{"n_kv_head": 5, "head_dim": 32, "d_mlp": 640, "norm": "layernorm", "norm_place": "pre", "rope_base": 10000.0, "init_std_qkv": 0.0353, "init_std_up": 0.0353, "optimizer": "soap_variant", "weight_decay": 0.059, "batch_tokens": 32768}
Each number is 128 + 32 x the weight over its row's rms, rounded and kept within 0 to 255. Layers, rows and columns count from 0. Numbers have three digits each. The size before them is the row's rms in percent of the matrix's.

# layer 3 attention query, 160x160, rms 0.227, rows 0-20, columns 0-159
071:132111047172147136141135097127136137158106134082182171133081135110094115117141186128164095156109140167101144116156189139123176166143086043116106137116186169093127118164101114119096074107124118151166174129116103155109130134134093125111167094096135171094174094097134110139096137166149130216167109139128158131191129131083174088136097149167122095109140151109149173120136117178121096182089119123149148173097210124124069111147178142145108095165089109063134086125088205178116131089135113
121:135130113125140120171127088145096104184136136086160093164097123151108151143152165081149156133075134139120191123151124146109153195095082148134118137126186125102114083146095176091141120083128112117218169084173130190138081090096116155131172108141155158197140124116148102155078113156150077116146078141149141117186130148137199148174108106170075119106097130154126161121161102128111133167169159136148104204151108142117097142076062201128121098146139133134102059132122154187149183090115161
090:126097095047073121168183095155150198174153110056186113154097131142120186141125093157108072078103138137170130111152165155154137156121176183109110135114061083095117144082138126169137209162147132123160108165114127065115104145119142118130119137127196105125095093124077140119172140092142113113122143177140161088186147148187127166117121138139128140134119123046096138149078056108175141112147147131108125085127154143087156141147091151179116115096134159153143186093120093180142144101148129
107:134186169107108130100154153138138148095109139081129078175092110132090171096041137133152148101066128195110135103163197120138133181125138105109073139195151112118101134124113201187089125105186127078196127096157140136088131183157024059136150084131119177145135117118111156119120140095122143141080131122083127136158074106135149116153116122152148121118133072102122120149115105135166118110106150131156139185102112100185118181142082096077146095116129140136111121069112162185102099113129146
065:104128073058136127125170183165076096110171147117075110127182094106131151133103140151092074115184111148167153144151073103140093143136074098138132125125155082134138146106146112126197102122102130134111146134077120163129137164092144134084081090124114126112133152178140071116151145122063113137202092186107143159101074092104156143130142102145107158106108126134078095137140111117168126166111098081099123136112115136214092147101104134106218183101110133130113193097205091141105061154158152
084:121065140017127131137089146155136145108141028135142121106165131136160129135113136141098103120146123139153113145138083110190134108189129132063094109152139070108143144095109103146112126155155108095132163140156157140093108156181112110137101048143100091091110153167166188102136174144108150119098130126088159160140109068149078152132121174099141134168185115085108111118121111134137135156047134104096126131087116128173115172072104110159101142065120186117147142108119106141195187207118101
125:120156158100126150124149148117161177143116118160106133141124128154170133140085115199103097111079158150099129132209157165128133138086177049067113123157086110107156166103119154179083129140109160136123120184127128095099174179133099122128109092138122074089108157176103137053221139063088159153075111156106128105084080105130132115134146123110179123130172113052114045124104151150164134086083112119161137146120142168171161129157129075145132150130139113101163201115109115116149084141140093
093:126136173166101094086103157125110170090097106216146163106123153181124099102150085199177093152130122134113106127113097148127107075148143046120143141117099077117108150096172124136098156206107149153098106152144144090121142132122124168190088103142126071095079124089152153074128126142136186140071146051122123113131120114103071151094091123090154172130134122116135112128062134124189115095045147153114115121085154089104124110162157055130092155108095140134156181145173138113123101149086107
089:099142125146131191138132144084149161129058126175114112135132102082092151115150151075154130069107109151146164107167145117161179111114092110195145106182078153140098135109111128125101114143149101104106118134156199105122119164153119097165149147157104159120135133123150068188120161134147146192141198090107128099109120191180087150112100092154156153150115117159115119071120134097092096195135111110064167074092138133169091092117204079109089121157212133141079128157126120049112137162122132
096:132103148133144097201094130142118100109152074128110175164150136120087159161087123110114076127097064094083170154102146145107210094101121116108146122117128109147170134142105107088139130060167132139165048105117093143124073159118088135134180115121122096103119148148117138184100173111125086111155168169073126066119108130182163130120120127141146114127136163054158106136095203090130092155097120143098212149086112168108156117146145199123122178109094083087126078136112129136197112126179118
098:106164080118136137115144134114115054093076137156111160144090162164110155143108113193129148118198134093074128154155156116149136130189130095122117049111142097157130123159112128166079113131113102172116158125098075061117106144146099133086110000146118164099145109171099113103152148113116194128084113139162126136136124112117121074149142145147142106118176073113166073086160090115090191143122065116118146119111107170147137126176108117141136187156140144126148151177146208084136110183151122
088:124120087117194094110111077097109148119153152088171092142059127128131157112103114187188146064155074115146156087138112117105094122162108188103126110117185154085088112089101130087154121141169161132133167119112160158167104143137160110129093145184155181136118097094169152158106110141202135082202154111074148141174128141157106137102173098156044151130138089151113161138127139109178132129176097132151113082096092153056157158095131147112143106134151162145073081130146092150164128198147113
081:108143087138146142170183118114125128111149098175122091148128117138100126155094166080117140131125150126169142088143093102085145157141070154164114116100108127081127165202135176068172203091128182130171133093146137088131133101125142172139124140091147192134075139185097123156150170168166150124204137201128126069161193108105135092143143154142101099120162062136144090129086130071142168136131164096124121128169100192164148191126135117089179121045142079136122149119141098152146085121122131
088:122135127146107176136145146111131179141046129126141116127124180176087160057116102144137148126118155107108168100190183117102131129123101130140128154120115123124085155148153140186104145133131122140154116118120157108085184147194129127122121070099176133178139104122208096114150141153129204144137088191120106125079159050124131112118079212138133078134076122122214084091127138083180177111083156110125165151124094087128134133144159068130069160124147137125114125113154067128140130122083071
091:139175083155121084120139148129096113168138137140135098088112127097160161107152107184153143111102116111145183175091115120151082180083119128114169101133145095107076164196119141124086139126132140162147090014123166133111189089084080114128066175106137133116138149152135159167087107136067118151103150105095079104134150185125108131108204142174135159069143169085098174098094181134162160148156143149096153151106104129156087132122077180148120131152192173146060089130107111154118147141109114
085:099131104184080143144132124129176145104099092156154150147165154084076069059156165176135122170171114132105121126131111059095124078122168160163142110145174178150127110147126071152177106131137152119116100120135121212124135166084154082128094103078078132109160107163148128131204088086106135176101199107132109083084120205153148074125154117103129150130119121165139108072096109130138123138114097158134122134142143092117093073232150143147115127160135084107119169161188126129108111110159106
091:184166218169123146133108125156180130127095103115106126105103135167126142135136186114159118141136098143078117138165156130153227150160166164156184130158151108088149134116188124183168162076140060110093144159155094107097089053159080096177129127135176105091149120064161170106058120148140146117157125148091126115175113115122116107142137173115095148102120156157134162165160136075107091122176134125176169073079098109100113127143143102089127117131152107090134134069078091117092084156128134
082:148110084100107146107122122136136092158135077130189152122138136112063157130094195090103101124127193171168156065139106149137101132152138137085104088118095146124096165084115143098138165108103134090148180123163102161085124077143123088113099069137095134127147121126153090060041082098134132181233124142123121100139110092148162062086115114140114145154127147140143065122113138060121094151158144100151135181075137071132156142161166111081051146128133119136128143130125169091167179155113118
092:160129157107067158076157129153111061152052055095125100088152141163130148140057180067117140139100134104142127127104180146133126099149080162121112108192129197168129166160104149119136181077193150153084148156113149156067061088138123143121177148125115085097196073096118130151111135134167149121143127125118099128116124154162120153125124129119074158170157107164141145086110169125058130117134143110085129111134086093137121104121109113114147120107132109142168117119175122208161170104098202
103:166165062155136133146130111138164129074143159096110060133157126108108056112107127170165138166116093112132100095160119141139130118133138093112151141135120094187131133136078106111076108133117143191137090147137094127101150089127087141142074193056152135114144167116220109142133170092141171120049181113088126163166096164150102099199149154138128084226156077134113148131169122124071129116116087175151162193183166119144124143183106155119117116115175125141111136131114135134138166133165159
085:197103140113121183129087099214071115145178110164091106145074141141110142073163110069150114130135130103155149109144109101092119143141164118142075169155148122116093192127109117147133130178130134106152189132104129176179133120182161151151168115112154186129150143141122093139125084123071101141061135119109122125109155088147098176117106139101080109154109161156178129158121070169032149103145177162075123157143119173103156121088138143106125112134133109161129125137071107150171151031086104
# layer 3 attention key, 160x160, rms 0.227, rows 0-19, columns 0-159
065:112108176102185158091113151122134216116086123124088090081183171126106147140127121170124133186182141158129116086158147109182112157112140129185120148095088080092144202217131159117203154140110192085190112091138074114128156175112128148147148133132131141130147178187032118119141085118156131167126090136114144105116123139138135210104170122137131116122122138157100104111125160114097081117161139142193139143142138104164146196143103175111135093117124116172074147126108120125130118128128085
100:116084059160081150141149157049116033148127148136104132146179121164145100149116161060112114102068106098113165149191109094129144122148147127106154099111139142128135087107165109209120121105186114097139124129149119140067112134123118076107158148139132137172159062130176129127100157105067130140178122145109083137119117122069215085117131134076132132116104149177138150095154106107174084111092070125134146124130134123150083152090155096137117154166143131080174151157127109151121089028107121
115:140131135173103128070082138105118105114124130168096137112113139113127157140131142147161153166151124092164109170036158144151139101167122103149119175107021102140109117124178117090102132182141131136117097196063135089116132107114210136116099156134073107154109169116160181103110085146148136153111174085151045138144118166159041173194109113134124152121075174116127114133099166095128135140137121117169102126092096119087135094137095139170136083065155089156164151128143164064143165147122122
085:142116163171135127154130116145178177121101085160138189118132076145187156179173095161188155147111115184105151128038102164156082108161107140172119122110079086098193088155111123064073134164141142118107132193092172096146135127108162145151043132110100099147152120155134160075133080125146110092133168141084160088112119041140081158172105078122093136161092106085099126123144135134111115173116094154141124110159115107160151138139091138125131054118118120134152147139123135120053169107129119
060:160087114100161135077143173162155134127156092104153162175111133123052110127130148159176071121154152101088122102084138122157198102138190207138155115135143068148149097158109112110099165118204115076139063127163132168150138134105129127151099105197140141131153079133071094148163094150183162079102127060156166143136141105173092061112112096079137082138102146154179085137142053145114106141123086165189113123115144120116118097125129145076094119129117118115110131116113149132095058142112107
116:154138154134146084131077165148103122120179122132088196039124150193148151140135082169147115108138104124114121171046127134128167138127131172132196139106125151114162134111170144161124139170070109139097106189113128051181137098093159198138109164156137103132068107113122132128150098123103095167074128089191118084140135130074067143163134103180150195123059172113136119135142131073136127149148125104130079116165074109160143100118097151108202122123131117169132125104099082095151123107120145
076:143134167112025146142132083138092096110105133145130153127085096135141089125095151167121152120096109082102129117159165126168129155120123130082102092105157146135129186079174082207088080106123153147177147144140156158102124132121062158113121130126128113146098084099139121093143196105096152169095079082171117074093085154111138083085158173150120127082162100087130076129137125151125164157124112088116099135076130106143182112119149088090124127114117184071166166089144086177119095053200150
106:094107081141148114156137147091082088146181155125120134125200161154116120112127136100087087084142123126127191180207082112063148142114159095093139099128193171155133102135130152163184092100172100104158126095156104155105098135133080119097203131144157153109137086135119140198127157114116125116181148138099162157165131117090242128128139127102148094126113134180123176108130109128139094108128148157126160142143150119134080132077169146108132213185131138112119081164124152143187092082088163
086:115111119095113077090126120151140094145072104131160086132135113170204170163111176113147129170116133160133128151154163102146166133154162123146157089160121114098105114091119174145176135136103143100118142056161117097096142091102125182130161066134130079188130122117098133080082106133151140140138175107112120136119083099036156121144119170097141160183137120092159119076125093170148091095138185180184116119144180122103140126122045150117134098082092135130089080104119139159096109010119156
088:179158092193153120074151152179084130102109191062166080122115157129098092136177087141138118137092084132139153154143085064132112128140137126149131137168134129120118131110199105074109168132147111126175173133144151089186130134107192180153164113067092154145087149100143151142068116136143140134136114082146125171118096102180078137098095145097150061100101177107111174184146105168115102089128173145125123115125078106162047101107098101140155113097134172116077161101161079112106159125086124
077:130107118137114154099105133103157152071132052177150126138059156161085153104207197120139152116076124157148161154138172100151191119102163145114154166125136164083085154157155102181082100117158109069141102140130102094158116094170099179156059179154114120150119160097170099136151209109141101159121120113136124083098135079136143151154085127108145069120112207130119148080099105103133137127067145097146140115108108073151159184157144141091150105137146098109099090102107159103131118102140059
084:119169104091162138138117092129141174110139078122117132141105103087145102149150133155129175161145114100155129114142127117146118049110065133136116172080103178113095170141091123115126154156148104095167104112082157191080100135105143064097144058145206121122194183142143143164102110174078167127248112102101098115127141085206138107088077126111135136163100129146085087148131169114123123162091137132094147100141118147088098140154145192060098155155096157165133119145148116112079165120141113
081:159119125074132135111093103128071110115139095072123185144111185092054084110161166142132159104190168134179136135113154112173116152141111164109156106130084157159164108151101084135161135088135137121148163193090077091240080113130034139115136148090135115162184186132118077135097132146128080134111162127142133152104093165105121125127123122117115155159101149127148136171116146101066142135140088177088144104161103070194166152073115130117166065078117141143136171127119096122112144119159119
082:148151122076118107122143214070142170112120107069087147094129123139127127112134092085157125170101205139093115128114114149122166188110076144128168166149141161087125119117141095123161146154105101137180129121138102145141134083140076098093106178065108169148132161132068122128143190102153127121124118132101161154144130102087131191151103187098133216084138140081203197135110186113133098085165160078146101097119057107127157171090077147145104099143093088140156138111101143120153167136151139
086:067091140143149125114137150152160158170135111145127094099134097059145041065109118171110145143127140123159123056157111120166153127133125126138062150108096113136094127097127049130175126084117143153170165175095100073068159148130154189134133154158153129183087155100134141094117131149166122165152130117179173133102131135170118116142125149194110132112101100128162163127176063198143103156181113081094092119121118114131090165084165164057079124136081145119092119071108064121144116156132139
079:175109127139105141116198145149122097114110126106098156047148181160169147082096109128187132105066121135145150174151083162120158180179179104141113086147157128112154185118155129075065063073092159144152128083165170097148158101127122208145107105157147123144147134149077130053139094127120142162155109157123160081109133169127104138132165149148154129187155160077154160145188195147134179150140175140101143180114161100085133105141110161122102134132085119157120149146127125093132101094078170
080:143131109126100091099132129161160171188115152108123128201157107101071151155196087144101049122114110107060157128120120148086062080052121150110161154135138144153138132157146116118147144142144111174175118138183168081163073137112117158154135100073158130165143164104051110084146107092143121132117107093174171159139114102087166157149091069121075126158112155094158162114123094178100114216112133136126140097119165111105115123075099128133112092184120154116116132151141099184155153082110180
076:101118125134088094117153093172134155127084081111124105153154186089109144174129141137098138125092175117169174171166099136133092119092094148101091091103102122114138112132176105137139152141097119146088152154144127164138076092153092134160101076136102175152088099144099108100149136137117117122162156149234131124111103141144204129118120075149096099082166046042129100143103162188147101101112181133140208180085151059089143172153102146104167114154141098146084154091107149155104117144167097
091:140139146100185140136129138165092122103082133099104137152142164092068176100141174161050105120090132228147116122104112121123137144136158160115127140118138125122155151122067136141094070067145135158146094121124136182138124143121096098123125127111065129102089096114104158097079090102110111121110102084110197153173066133148202087121141077165158147115119154108133180161106144140130186215189086091127161098105139071192091180131159139135163096122170143128113091149124107128145166126111188
092:128097175112131139163150147096118192136122102108093176029136142154141201157108148098105157098159129180135086123121097127132119140129071165129186160166148150154081117101153108153136139140189153144106167140145127083131115108127131088099104168149137101125052077109124105071121130119102087189147133120139115125129048133051094093091184105159082164173103139178108110145185117093196149125110172099101112142169118155156138116103043112077137128102089103134107113145135101093150098162144164